Each number is 128 + 24 x the weight over its row's rms, rounded and kept within 0 to 255. Layers, rows and columns count from 0. The size above them is the row's rms in percent of the matrix's.

# layer 3 MLP up, 1536x384, rms 0.0533, rows 556-624, columns 288-335
size [ 75 107  98 100 127  96  91  93  90  96 104 105  99 113 119 111  79  99  95 111  98  80 101  77 117  96  86  87 105 105 129  97  97  93  98 124 114  94 117 104  95 104 125 118  96 102  99  99 105 104 101 100  98 103  99 101  97  83  96  85  86 105 105  76  92 100  71 103 102]
[[138 135 108 169 150 111 118 156 103 110 135 155 114 102 125 131 121 116 139 110 117 111 150 134 128 131  95  87 119 135 138 130 130  90 143 129 111 113 122 103 127 161 157 148 123 158 125  92]
 [150 165 131 137 145 177 171 128 123 162 123 159 139 101 109 157  76 116 126  91 141 109 145 156 148 149 115 123  90 133  81 138 144  88 108  76 115 129 168 122 124 121  91 141 131 127 111 108]
 [118 142 121 133 132 100 146 120 125 138 100 163 129 123  98 118 124 151 141 154 120 122 147 113 126 137 105 107  97 135 109 117 102 203 157  70  94 108 113 117 117 133 108 154 118 102 123 102]
 [134 127 164  94 138 110 123 122 133 130 147  93 138 168 115  57 122 143 133 129 141 128 143 128 173 146 114 131 167 104 129 119 110 190 121 123 120 105 106 133 159  98 136 104 142 102 168 103]
 [145 143 143 116 131 149 141 172 125 135 148 144 129 152  88  94 109 146 166  86 150 123 137  92 141  95 109 140 141 149 101 129 175  99 134 129 159 110  92 101 112 148 120 124  94 124 136 102]
 [129 122 107 128  85 149 109 119 136 144 152  82  89 113 148 138  75 138 102 143 155 149 155 152 174 115 126 111 137 122 101 161 114 156 114 108 118 101 105 107 116 136 115 120 176 151 131 108]
 [178 135 129 121 125 149 141 113 108 138 148 123 147 142 118 149 123 135 175  91 114 160 118 112 148 133 111 126 175 170  90 116 109 123 147 129 193 131 127 137 104 154 113 114 151 112 144 103]
 [108 120 129 154 119 134 131 159 137 141 146 127 160 129  92 176 112 107 152 145 148  57 133 150 108 144  90 123 138 133 111 117 151 152 111 102 123 122  99 132 137 119 111 137  92 111 153 122]
 [ 99 115 131 147 155 148 135 152 143 119 103 158 108 139 125 140 125 103 142  96 127 128 117 136 137 115  93 116 151 112 124 148 173 105 117 160 120 133 120 132 148 120 141 134  90 140 178 150]
 [117 121 132 135 154 142 104 107 116 132 130 149 173 157 132 133  94 116 120 155  86 133 118  93  93 141  99 146 181 118 108  90  96 180 151 122 121 104 128 121 161 103 130 107 107 111 139 110]
 [135  98 136 147 147 161 164 124 159 116 155 138 117 147 100 111 127 153 134 114 114 105 141 139 134 135 102 127 139 156 130 109 159  93 122  92  87  96 120 117 114 118 132 144 114 114 136  83]
 [144 119 125 107  66 174 152 111 139 151 171 124 117 108 144 163 143 148 124 110  84 123 119 186 127 112 151 143 116 157 139 175 109 144 118 103 109 102 109 131 146 113 114 118 118 130  91 122]
 [146 133 109 145 132 127 196 139 157 163 122 172 136 150 109 101  67 129 100 113 113 107  77 110  99 142 104 126 113 136 105 128 117 158 121  95 115 120  77 133 142 171 140 139 124 116 166  95]
 [108 127 143 146 115  82 135 144 114 105 107 117 146 116 133  94 148 130 106  77 138 102 116 123 107 127 109 135 132 191  90 114 120 108 157 138 109 131 155 126 123 104  93 134  92 114 130 133]
 [138 118 141 123 139 102 105 136 118 103 151 118 171 104 120 135 102 143 129 110 104  82 128 132 159 121 107 102 144 143 100 107 152 154  98 139 162 141 126 135 186 124 153 123 130 143 137 143]
 [136  93 129 151 133 167 141 137 130 102 148 130 168 139 132 140  86 148 159 130  75 150 167 136 162 128 114 150  87 142 136 147 125 134 121  88 148 137 119 148 119 143 115 125 113 114 108 132]
 [112 135 115 129 152 148 134 142 161 102 119 123 113 128 120 131  70 146 182 162 146 150 116 133  98 130 109 135 145 138 105  83 128 126 153 109 109 128 131 114 101 113  78 136 125 147 169 128]
 [136 121 168 143 133 145 148 131 149 133 135 115 159 142  97 129 116 147 137 110 127 110 145 131 152 137  91 120 161 128 100 103 138 129 145 117 131  94 122 104 126 180 100 141 119 116 146 107]
 [150 126 130 127 133 139 144 124 126 146 107 146 133 130  85 148 121 142 125 138  99 100 104 155 167 146  88 131 144 166 101  98 126 136 118 121 136 124 109 134 146 117 104 114 130  91 122  92]
 [120  96 151 123 128 144 143 141 143 148 154 135 127 152 121 146 134 135 104 105 141 118 141 164 152 112 114 124 105 177 113 112  78 145 127 130  83 136 157  81  75  96 146 132 143 141 135 133]
 [120 107 142 131 117 128 126  92 127 116 147 126 144 128 101 109 139 129 133 149 121 124 108 157 141 121 101  85 133  87 133 103 140 126 155 124 132 119 125 118 133  97  81 148 126  96 136 108]
 [155 110 140 135  44 177 145 155 141 140 103 121 121 180  76 157 110 143 134 129  90 108 134 109 122 137 144 164 139 144 135 121 137 104  95  84 124 130  86 155  97 157  59 150 137 140 114 109]
 [106 110 102 115 133 143 120 126 150 115 148 104 125 140 118 115 115 141 140 153 141 139 196 115 116 123 160 123 149 116 145 171 115 111 153 126 122 138 124 171 177 121 104 123  84 134 108 159]
 [ 78 136 125 117 149 147 135 127 145  70 159 112 106 148  94 133 145 152  88 111 152 116 116 126 146 104  83 125 140 166 136 121  95  77 152 114 130  94 111 152 125 125  88  96 149 145 125 112]
 [125 111 132  99 141 161 100 120 145 177 126 124 156 143 128 161 114  96 139 133 133 118 137 118 102 119 131  81  83 155 130 138 141 119 124 108 156 116  98 137 127 126 119 127 156 135 110 103]
 [193  89 107 101  71 158 126  69 113 119 108  81 128 119 122 161 139  94 153 121 136 175 188 205 122 128 102 101 114 147 140 100 115 114 135 128 100 107 112  91 121 149 133 127 159 128 157  74]
 [108 111 158 125 127 141 116 115 137  66 114 110 164 140 120 146 135 158 129 114 154 142 142 116 132 111  89 132 153 154 130 126 105 134 105  74 149  98 107 111 176 113 131 122 140 127 127 130]
 [108  85 145 137 169 111 124 141 171  99 109 133 125 119 141 130 136 140  82 127 117  90 116 112 136 156 160  95 132 109 124 163 139 172 100 149 103 132 147 154 126 152 147 152 138 110 114 124]
 [143  77 216 122 141 186 127 120 129  84 167 102 121 151 116 135 101 143 129 160 133 150 123 102 123 106  92 110 108 150 179 133 121 146 137 123 108 114 136 134 147  79 109 135 148 106 137 102]
 [130 133 129 152 140 125 125 144 110 101 119 113  99 119 112 109 162 141 149 118 116 148 162 118 102 160  96 123 124 130 118 142 128 134 142 102 123 103 126 100 165 131 131 141 128 103 145 138]
 [133 108 148 130 116 126 153 171 120 141 161  92 102 148 120  82  96 139 131 112 128 134 146 149 134 125 136 106  86 152 142 115 119 172 130  85 121 100 115 130 141  96 155 105 178 149  95  97]
 [131  77 118 138 108 137 132 159 173 117 135  97 126  98 105 152 105  80 113 111 127  86 126 125  98 135 102 122 163 111 150 134  89 136 132 112  97 108  95 102 101 113 139 124 134  96 144 133]
 [163  60 103 113 116 133 174 108 139 101 135 122 103 121  93 141 145 150 124 104 105 149 141 133 111 142 166  95 103 138 163 128 147 139 116 110 161 113  90 121 176 158 116 136 135  85 126 129]
 [155 124 132 151 104 140 135  60  95 169 112 128 103 140 113 146 193 133 132 135 117 163 146 109 137 105 182  85 156 130 140 113 136 137 162 108 112 129 113 111  96 104  99 122 133 131 123 107]
 [141 138 116 117 141 103  99 115 114 137 149 171 126 123 115 110 137  98 114 136  95 144 133 111  68 135 151 117 105 128  95 207 114 119 142 100 142  86 131  93  83 119 129 127 108  88 133 126]
 [141  93 137 148 133 105 134  98 151 111 176  91 112 147 127  80 105 115  93 127 134 111 139 140 163 141  94 102 103 136 135 144 150 127  86 127 133 108 122  90 123 131 175 143 150 120 121 108]
 [126 109 106 145 135 143 144 159 135 114 146 141 133 110 130  71 112 150 124 126 152 114 115 147 149 151  58 132  71 153 133 116 185 153 127 135 121 134 121 136 147 138 121 144 151 121 145 143]
 [181  82 109 111 184 120 113  84 155  75 117 158 105 134 110 128 116 111 109 134 139 120 152 128 110 144 123 103 169  97 180 135 133 171 136 122 103 132 145 127 122 126 145 133 125 144 136 150]
 [119 150 156 148 130 127 194 140 104 105 152 136 131 112 146 114  96 135 110 110 131 130 127 163 175 145 109 129 127 154 111 136 108  91 129 132 116 116 145 132 114 127 131 146 130 145 143 132]
 [160 132 134 106 123 167 153 105 148 112 133 133 138 129 115  99 110 147 126 120 104 110 151 154 101 175 115 133 129 169 101 168 160 144 110 101 114 129 120 101 140 137 129 128 118  89 105  95]
 [125 142 118 123  91 130 161 129 152 160 143 148 167 123 141 166  83 116 130 118 148 141 178 146 105 122 147  92 104 136 140 148 132 180  97 134 130 131 155 144 122 159 131 120 119 118 110 103]
 [112 106 128 143 138  93 111 151 116 103 153 132 150  81 118 133 123 144 138 113  97 146 151 136 165 131 121 121 111 155 177 122 169 101 146 119  74 157 114 117 152  93 123 145 129 139 112  86]
 [149 134 111 118 114 130 133 115 144 152 149 122 145 125 122 189 126 142 136 146 115 142 157 181 147 177 122 143 131 138 135 126 144  93 122 104  83 138  86 100 155  99  93 126 140 137 138 125]
 [109 124 151 114 144 127 189 141 126  95 147 168 103 127 119  58 124 127 132  95 109 138 176 147 130 139 156 124 173 143 153  92 108 149 136 135 140  72 134  65 152 120 142 126 146 117 125 127]
 [184 127 145 135 126 125 130 148 122 103 167 158 130 142 111 122 147 145 133 104 127  97 141 149 144 154 141  98 137 150 142 129 130 134 135 127  93 147 107  93 170 125 150 118 154 105 135  95]
 [158 140  92 156  96 175 127 130 109 157 130 140 113 138 136 116 135 130 104 128 152 145 117 174 129 136 156 133 124 126 149 143 117 149 140 104  99 146 135 116  96  89 131 159 167  93 111 106]
 [133  77 121 148 169 169 146 118 150 115 123 122 101 145 108 148 155 114 113 120 159 166 173 106  42 149 123  67 156 133 128 122 150 170 108 111  92  73 140  99 173  83 117 146 124 107 130  79]
 [154 109 140 124 128 133 135 105  97 112 160  82 145  95 117 183 131 120 122 144 115 102 101 140 159  42  81 108 109 164 154 158 135 114 177 147 133 125 129  89 133  68 139 128 123 146 154 138]
 [ 89 132 200 112 131 163 126  79 139 107 138  91 115 118 131 157  92 136 114 136 159 130 132 173 128 118 129 112 150 162 150 109  97 144 115 142 110  91  95 111 134 145 121 121 112  84 141 132]
 [ 97 116 136 121 124  83 129 144 138  86 125 132  94 140 130 113 160 147 146  98 123 142 147 142  98 145 133 145 143 132 124 113 105 145 126 119 108 125 122  70 151 170 126 130 115 126 100 151]
 [124 139 129 150 142 128 149 124 106 103 153 116 128 130 128 106 122 159 142  95 140 111 160 112 164 126 127 109 129 163  79  81 113 137 127  95 140 102 105 101 132 154 102 115 172  80 107  62]
 [118 107 132 154 128 157 158  87 106 103 155 148 127 121 122 131 106 157 124 121 141 156 116 119 178 110 142 130 133 146 113 124 134 101 133 128 152 136 175 154 170 167 116 120 150 129 121 103]
 [119  81 109 126 129 177 115  73 153 121  89  91  77 162 123 123 122 110 116 135 112 102 158 130  85 124 134 105 146 131 120 116 130 109 131 114  87 116  99  80 136 138 137 152 156 133  93 130]
 [114 140 173 107 144  67 113 128 125  84 156 153 173 114 123 134 126 160 140 145 148 123 134 139 113 131 149  96  85 148  95 127 139 142 111 129 131 148 137 107 195 127 184 104 145 138 112 124]
 [132 153 164 128 140 127 129 160 109 161 116 174 138 132 102 138  91 148 127 146 111 116 151 124 118 152  68 108 102 116 106 139 123 126 106 149 147 145 115 145 149 134 121 127  83 109 114 116]
 [111 144 162 140 139 140 117  87 141 133 119 148 122 112 143 115 161 120 106 126 173 138 119 133  55 154 133 112 121 126 132 138 108 142 152 133 150 115 156 146 121 106 113 144 124  99 173 144]
 [ 94 151 160 134 106 172 166 156 120 127 123 216 119 124 159 174 117 144 140 124 155 124 139 115 115  83 129 113 121 133 104 104 137 116 127 116 121 157 173 139 169 156 104 151 138 122 158 105]
 [130 102 168 132 151 144 135 113 113 118 143 111 139  79 103 153  97 106 111 168 103 111 134 110  97 153 129  87 124 124 154 142 117 119 133 161 103 119 160 127 113  75  95 121 150 129 125 137]
 [151  99 110 133 104 150 128 104 158 142 101 157 139 126 120 134 122 125 134 110 130 115 153 129 104 138  94 129 166 125 125 129 173 121 148 117 123 145  88  88 118 108 121 144 102 117 133  83]
 [151  96  98 148 113 142 191 127 158 102 110 136 114 148 128 129  87 183 179 134 109 110 144 103 153 113 140 137 139 108 110  99 143 137  99 106 124 127 146 133 144  92 145 128 124 149 133 113]
 [144 137 156 157 135 125 173 127 204 108 139 140 142 154 121 140  68 101 107 110 175 116 109  90  89 160 153 117 146 138 105 161 127 189 115 128 136 107 111 154 106 133 173 115 130  96 154 103]
 [113 138 146 114 129 121 144 167 132 139 190 132 125 113 147  66 143 136 129  71 144 114 147 146 111 125 125 116 148 190 145 135 176 162 123 107 143  93 126 102 126 133 149 143 124 108 116 113]
 [112 114 164 122 129 128 149 143 112 141 133 167 114 126 128 147 124 122 141 138 181 131 109 145  95 180 125  89 146 144  88 102 148 154 150 119 120  81 129 109 178 152 149 138 120  98 163  91]
 [126 143 130 151 167 103 163 172 115 110 139 119 108  96 128 149 111 102 116 100 126 164 125 109 155 166 119  86 160 143 112 110 107 126 139 111 119 116 117  77 149 129 112 112 168 163  98  89]
 [136  92 118 136 109 166 147 143 113 126 118 156 119 145  88 147 110 129 151 126 120 143 149 191 112 136 107 133 111 147 141 111 143 122 113 106 139  93  99 148 143 129 122 125 137 100 141 105]
 [ 95 114 163 113  91 120 139 112 115 181 159 159 123 141 113 160 148 148 133 126 112 127 140 143 113 145 134 106 154 191 132 145 143 133 106  84 137 134 103 124 149  93 121 141 127 134 115 122]
 [109  94 123 118 148 124 139 133 120 109  94 190  76 140 146 130  82 142 130 133 125 128 149 147 130 141 113 141 117 168  90 176 171 122 118 149 122 139 123 156 109 132 146 131 134  93 138 101]
 [147 136 132 119 114 190 111 115 115 155 146 107 145 152 118 143 119 131 108 161 126 166 154 168 121 117  90 157 147 132 154 151 132 150 144  88  84  94 162 114 139  86 137  96 163 135 142 125]
 [ 92  77 133 132 137 140 128 107 131 122 127 118 109 137 143 119 129 140 125 141 149 119  96 134 148 100  98 120 131 137 137 105  85 107 115 121 103 103 133 117 156 160 138  97 146 103 118 131]]
# layer 3 MLP down (transposed), 1536x384, rms 0.0323, rows 556-624, columns 288-335
size [ 68 102 102  94 134  73  90  95 110  99  57  90  90 139 127 110  62  88  85  94  90 103 113  83 101  86  87  95 112  81 152  98  58  87  98 136 116 114 125  73  99  80 138 151  90  95  89 100 108  98  80  94 108 102 110 106 112 111  81  70 108  92  94  63  85 100  71 110 103]
[[107 132 125 109 144 169 137 128 160 106 113 106 182 140 162 152 110 131 142 135  84 112 107 118 147  63 102 128 115 127 142  78 114 133  79 114 144 142  70 154 169 138 126 109 145 126 108 141]
 [113 102 136 119 136 167 134 132 107 154 131  58 156 132 124 130 167  84 128 153 108 149 149 167 135 109 185 118 135 152 119 140 103 140 154 143 136 103 129 133 128 136 116 158 101 148 109 134]
 [147 133 148  84 132 129 204 174 135 116 141 130 131  99 132 111 124 131 133 115  94 100  75 132 114 130 116 119 143 207  77 110 136 169 142 125 130 125 110 124 109  80 120 123  93 121 128 141]
 [145 163 126 129 147 140 171 127 120 129 144  98  92  94 115 105 128 129 134 124  63  96  97 173 146 145 170  89 158 146 142 149 131 140 127 158 147 144 129 151 135 156 132 119 171 109 133 118]
 [163 140 125 132 151 199 122 105 130  59 123 128 152 112 140 171 141 101 155 122 121 129  95 132 100 191  99 142 150 137 125 111 111 121 118 178 179 160 139 100 121 139 135 134 144 136 119 138]
 [151  95 126 111 141 143 110 163 134 177 147 116 126 126  75 133 153 112  89 108 127 137 174 115 150 195 102 118  76 133 148 180 106 177 156 134 130 135 112  98 111 145  91 121  99 113 138 102]
 [126 109 151 131 109 112 165 122 125 139 123 141 150 126 118 119  93 121 184 104 103 121 129 163 183 157  94 137  68 159 120 120 163 140 132 133 159 125 104 128 102 145 137 132 117 113 129 148]
 [161  76 132 144 117 164  93 143 135 156  92  93 103 121 130 171 108  96 137  92 119 142 149 110 131 148 137 112 165 118 124 155 133 131 117 157 113 117 146 141 105 149 132 119 166 160 140 133]
 [145 103  74 149 145 118 123 141  82 107 166 117 138 112 144 147 139 138 169 155 121 153 145 157 107 118 150  87 146 134 169 164 131 115 170 103 129 158 128  96 135  95 132 119 120 117 126 125]
 [147 103 128 124 134 146 155 143 114 107  88 128 119 104 141  90 116 137 136 117 117 144 133 155 157 170  58 137  78 118 147 145  96 148 148 119  90 136 106 139 144 129 190 103 134 121 134 152]
 [119 131 130 140  92  99 144  88 141 154 105 114 115 114 145 153 105 133 154 102  99 130  94 131 104 155 123  97  86 127 162 147 137 143 138  97 137 150 164 107 131 128  80 110 152 123 100 102]
 [111 113 120 162 108 103 121 129 110 146 146 133 158 122 165 126 141 143 125 116 132  92 125  66 139 120 120 123 107 119 128  87 120 144 160 105 159 132 152 150 121 138 129 114 110  95  93  90]
 [134 134  96 101 173 140 141 133 117 102  93 140 118 148 131  85  90 138 124 179 140  95 136 127 117 159 151 178  92 133 122 111 128 146 156 126 148 136 145 156 171  94 134 114 113 117  84 178]
 [115 128 139 107 120 139 139 134 102 152  89 131  69 148 124 170 113 155 134 123 104 107 151 114 134 142 113 183 114 116 176 110 122 107  99 127 112 124 147 124 168 114 112 128 166 140 117 141]
 [ 88 161 139 128  96 143 157 158 131 130 133  95 113 117 107 132 117 156 158  97 151 148 158 133 163 130 173  66 146  88 126 123 116  86 114 101 161 136 102 198 137 169 114 113 105 135 138 139]
 [145 101 150 138 142 160 143 142 101 127 144 131  68 123 114 161 151 142 137 121 128 115 128 134 106 149 136  94 183 142 126 148 131 128 113  62 168 154 119 126 117 141 158 130 126  97 133 158]
 [154 155 116 149 145 132 112 130  96 110  71  94 107 125 129  55 151 128 148 125 105 121 130 191 197 139 156 114 131 107 134 131 149 117 133  94  94 103  96 141 150 129 105  82 128 137 117  91]
 [149  92 111 122 142 150 171 150 164 154 132 145 108 126 140 163 136 108 157  81 141 124 167 120 154 120 102  96 151 121 130  66 121 136 166  94 118  85 126  86 135 135 112 129 175 139 108  95]
 [168 141 119  86  79  97  96 124 145 139  84 121 124 148 122 110 154 172 168 115 102 113  86 176 143 137 168 132 105 132 145 153 109 166 111 125 131 141 135 133  99 158 113 110 127 114 128 125]
 [ 96 153 153 125 141 156 142 155  93 172 128 166  66 128 109 157 194 129  96 128 158 123 109 164 120 143 162 137 151  92 130  82 114 152  98  89 158 114 158 120 110 129 145 152 152 121  97 133]
 [130 120 115 141 104 102 118 112 126  99 129 109 118 116 154 151 137 141  88 140 155 143 129 139 121 116 135 128 108 187 152  55 115 119  90 101 100 158 143 153 124 164 123 111  71 168 130 153]
 [120  76  95 174 149 168 128 155  95 104 141 123 134 131 145 107  97 103 101 158 136 154 143 133  83 105 102 118  86  99 133 113  90 170 139 133 149 108 145 128 141 157 123 130 128 113 127 116]
 [ 84 110 133 136 103 150 108 150 106 135 146  75 179  94 148 111 129 109 151 123 143 152 129 107 137  82 135 143 138 159 137 145 138  97 126 105 145 147 141 166 153 155 107 108 161 144  89 141]
 [145 126 131 146 127 129 129 133  89 201  76 150 192 145 131  86  98 111 102 161  84 108 125 136 114 127 121 130 148  89 178 163 117  88  97 128 159 149 142 132 135  84 142 109 139 105 166 145]
 [129 154 103 105 140 104  99 171 147 135 116 144 123 146 120 132 122  89 155 166  95 112 101 151 129 144  63 105  97 197 159 139 124 117 126 116 154  99  88 117 106 111  97 142 136 181 133 124]
 [124 142 137 165 153 135 145  58 128 142  72 134 110 123 158 117 138 130 162 168 126 127 103 147 174 142 181 151 120 121 131 123 111 121 114 141 119 142 106 195 145 139 108 137 104 129 122 174]
 [ 85 147 109 138 138 150 100 123 136 161 135 119 141  86 149 121 111 156 142 130  86 130 125 123 140 170 150 151 153 107 124  88 118 118  97 204 128 150 137 128 141 114 190 148 128 135 114 125]
 [121 106  99 128 147 159 137 147 138 146 143 127 149 138 138 130 116 136 150 115 141 178 131 161 153 115 100  80  95 114 123 128 117 134 140 127  68 106 128 129 171 102 123 142 114 134 161 105]
 [105 102 134 117 111 153 164 128 112 131 201 134 124 122 125 122 126 151 141 116 166 143 142 112 120 127 115 130 129 134 149 145 126 143 110 117 106 125 132 126 136 129 131 123 160 108 111  95]
 [116 118 122 145 150 141 144 143 109  86 113 136 124 128 160 132 114  55 140  56 122 135 142  80 140 146 134 101 119 120 125 109 126 163 145 139 112 101 102 126 158  88 130 171 101 114 111 136]
 [125 148  98  96 142  96 145 117 115 169 129 129 113 107 106 120 119 101 162 115 129  95 124 126 109 167 163 136 129 136 169 154 117 134 106 112 110 122 123 114  97 191 107 146 174  83 155  99]
 [114 129 127 117 148 154 139 140  97 125  96 101 127  90 146 130 171 102 133 132 151 169 158 135 148 171  90 126 125 126 104 145 130 138 149  96 134 121 125 125 170 123 149 142  92 137  98 107]
 [139 108 100 161 139 121  99 118 123 102 171 132  91 142 169 162 126 128 127  89 169 111 121 114 153 134 119 138 140 102 147 122 119  93 122 116 176  96 143 107 134  89 127 106 135 159 107 135]
 [172 106 112 129 153 146 149 156 102  98 118 132 110 128 133 120 128 104 100 134 114 113 117 114 128 133  98 154 144 101 168 114 109 164 143 107 153 132 138 117 135 148 141 130 152 158 151 108]
 [105 124 113 118 168 138 141 112 130 149 113 104 137 150 135 151 148 125 125 121 123 156 141 202 175 138 103 145 152 138 127 161 137 111 135 156  89  86 150 129 113 104 153 112 155 150 131 111]
 [119 136 144 166 133  93 160 152  79 163 151 159 135  90 119 132 111 139 128 115 105 113 149 110 168 114 155 115 143 116  95 138 105 105 126 113 143 101 110 159 122 162  75 148 106  93 126  74]
 [131  92  84 138 131 156 131 122 104 120 121  98  93  92 129 176 152 118 120 124 111 112 127 120 120  90 124 109 170  88  88 166 124 133 115 153 164 154  68 143 127 159 116 134 107 152 166 133]
 [141 142 143 142  69 143 146 153 106 183 152 123 153 126 110 108 132 146 133 138 161 186 107 116 122 145 122  96  87 123 117 105 119 116 147 105 137 118 111 196  74 165  99 131 126 128 116 103]
 [121 109 162 143 135  87 141 169 116 174 130  84 147 132  70 130 121 129 136 150 143 134 153 116 181  99 123 106  94 131 113 149  82 134 142 178 142  92 128 155 148 150 137 145 107 151 115 108]
 [166 116 139 125 113 148 169 103 161 113 145 158 124 153 148 132 133 140 159 121  84 131 129 135 135 126 108  86 166 140 111 132 170 113 156  80 146 113 125 135  98 119  98 106 126 145 116 105]
 [112 134 137 140 119 109 120 136 126 145  96 138 126 106 116 112 147 135 123 111 106 122  99 152 113 126  64 141 122 132 125 146 110 127 154 157 160 126  97 119 135 107  95 126  70 126 110 153]
 [134 158 126 140 164 125  75 127 140 104  75  88  72 108 166 144 133  93 146 111 110 163 119 120 170 123 169 117 136 122 148 155 118 112 151 158 125 107 138 130 129 102 143 114 155 163 123 133]
 [136 131 139 159 138 123 123 106 151 151 164 175 159 155  83 122 119 118 144 135  97 121  86 169 169 134 129 149 143 114 133 136 164  92 114 163 129 126  98 108 127 115 123 129  96 105 165 154]
 [120 102 167 167 154 121 142 170 152  74 144 106 116 114 110 133 110 135 116  98 133 103 111 160 127 133  80 135 173 120 104  98 109 122 148  80 122 123 161 120 106 140 116 134 116 130 143 163]
 [125 135 114 120 135 135 128 100 128 157 132 139 125 124 133 178 110 130 111 125 132 133 141 147 121 176  96 174 167 101 152 118 140 123  99 119 116 145 124 142 158 116 105 157 117 169 128 114]
 [ 71 118 125 106 129 132 128  95 145 130 141 191 122 116 157 118 154 114 102 167  99 114 128 145 125 108 183 159 119 139  86 146  97 117 149 145 148 145  95 125 121 119 161  95  83 140 120 141]
 [152 100 123 171 105 131 127 103 117 128 114 124 157  94 156 159 132 125 119 105 146 133 150  84 111 126 165  92 120 148 100 140 125 113 116 160 120 119  99 178 123 154  98 111  93 152  94 110]
 [104 170  90 102 127 146 147 118 136 167 100 176 126 146 160 132 101 148  77 121 103 122 138 168 117 131 160 135 125  83 134 138 110 149 131 174 109 131  81 102 113 108 107 133 167 120 115  88]
 [140 159 143 152 110  84 106 136 142 122 116 135 152 144 121 150 137  89  64 149  68 155 105 133 121 129 113 130 126 163 131 118 101  92 123 106 143 109 138 138 123 129  87 149 139 124 112 162]
 [125 142 130  73 128 136 157 120 144 153  96 170 157 169 127 146 104 132 150 165 108 160 123 119 131 122 139 141 135  89 125 107 108 132 144  93 132 121 130 143 125 159 139 153 112 139 133 106]
 [120 117 137 133  85 113 125 156 124 155 122 100  65 111 111 168 150 126 176  74 138 123 157 120 134 149  87  94 114 111 135  96 153 128 114 161 109  88 137 121 147 185 127 148 144 169 131 101]
 [104 135 141 118 133 129 146 130 139 174 121 121  99 128 114 135 114 112 130 171 118 162 142 130 170  98 163 144 167 125  73 136 132  67 122 146 123 120 130 115 129 139 103 125 159 154 120 114]
 [161 150 136 127 123  91 169 141 120 146 110 165 139 151  92 120 139 124 117 148 135 155 143 106 209 157  63 101 115 134 112 142  74 140 139 129 160 156 111 124 112 155  96 154 141 128 110  88]
 [140 136  87 116 108 154 127 132 158 111 100 120 103  94 135 145 110 102 127 152 149 108 100 145 120 103 161 143 134 160 126 105 146 122 117 134 101 155 127  93 148 102 150 119 139 175 139 138]
 [164 131 119 105 104 167 128 111 122 172  99 108 155 101 108 115 140 115 157 115 120 120 136 131 103 171 120 133 167 140 124 135 141 147 145  85 126 121 152  94 105  99 133 120 122 141 125 164]
 [138 124 141 118 125 117 162 111 117 153 136 128 107 130 138 123 151  98 134  77 117 142 134 126 129 144 119 108  96 139 151 128 113 150 126 137 133 112 125 136 103 153 128 123 164 152 108 137]
 [ 78  95 118 126 117 177 120  91 113 104 127 150 129 149 138 122 122 142 150 166 113 124  90 139 118 157 136 104 123 122 127 102 154 125 109 159 117 139 132 150 139 182 130 126 111 123 144 121]
 [ 80 158 140 121 141 119 157 149 148 106 116 104 123 149 165 109 132 113 140 114 162 125  76 121  95 113 112 107 106 128 114  80 117 111  71 114 171 123 112 128 131 120  81 147 111 129  99 110]
 [129 150 146 127 127 126 146 143 160 162 122 144  91 120 127 132 129 117 158  75  94 126 126 103 121 156 146 142 141 124 133 128 131 149 148 126 116 112 109 113 122  80  59  99 152 161 129  92]
 [153 172 114 129 149  88 126 153  99 119 109 100  97 101 134  62  97 143 129 131 112 160 111 139 186 151 129 111 110  90 150  86 130 162 159 139 126 161 113 131 126 135 117 193 154 135 130 101]
 [158  77 145 163 178 125 128 105 117 124 135 108 148 119 141 125 166 103 122 147 103 118 137 183 157 128  92 142 117 140 151 110 116 103 181 130 154 109 127  96 173 130 111 133 108  94 146 120]
 [182 132 108 138 112 115 141 119 120 149  92 114 124 146 149 148 141 133 113 165 113  82 138 124 137  66 115  98  91 141 119  78 123 126 147 126  83  95 133 151 118 155 130 111 111 163 113 120]
 [188 117 112 122 105 130  65 112 145 200 131 124  68  85 103 103 141 187 119 127 188 155 121 135 121 155 159 139 143 127  83 151 117 133 141 147  93 131  95 140 106 192 132 130 122 118 192 108]
 [116 146 101 148 141 109 131 155  89 125 106 128 138 114 161 126 181 133 146 153 135 145 143  90 143 105 143  79 154 119 111  93 126 125 150 165 126 168 110 161 135 117 143  96 144  82 164 156]
 [145 113 131 140  52 100 140 110 172 177  97 130 118 146 120 140 171 169 159 148  97  94 100 122 137 121 135 106 127 120 146 159 139 113 123 129 122 130 108 138 108 126  99  77 105 109 124 145]
 [160 123 117 114 129 155 124  75 130 113 116 103 119 128 139 166 128 110 154 134 129 188 121  90 122 120 148 133 173 140 140 151 132 116 181 117 103 151 134 118 132 137 119 108 136 123 156 154]
 [150 170 121 121 130 116  96 114 139 136 124  75 154 141 125  63 152 177  98 112 105 104 146 164 148 110 147 140 131 115 156 111 101 137 148  72 118 143 157 109 109 128 160 140  80 104 125 123]
 [142  81 118 123 116 102 104 147 104 129 143 127 123 116 160 136 126 123 106 166 131  93 150 169 164  85 173  94 115  99 137 135 155 110 112  81 101  93 129 148 137 179 110 131 151 132 111 106]
 [118  68 121 129 113 166  95 119 176 144 143 152 102  98 109 195 128 106 136 130 126 105 132 127  94 113 134 125 171 137 109 139 150 142 122 120 115 120 152 131 107 118  93 110  84 121 135 130]]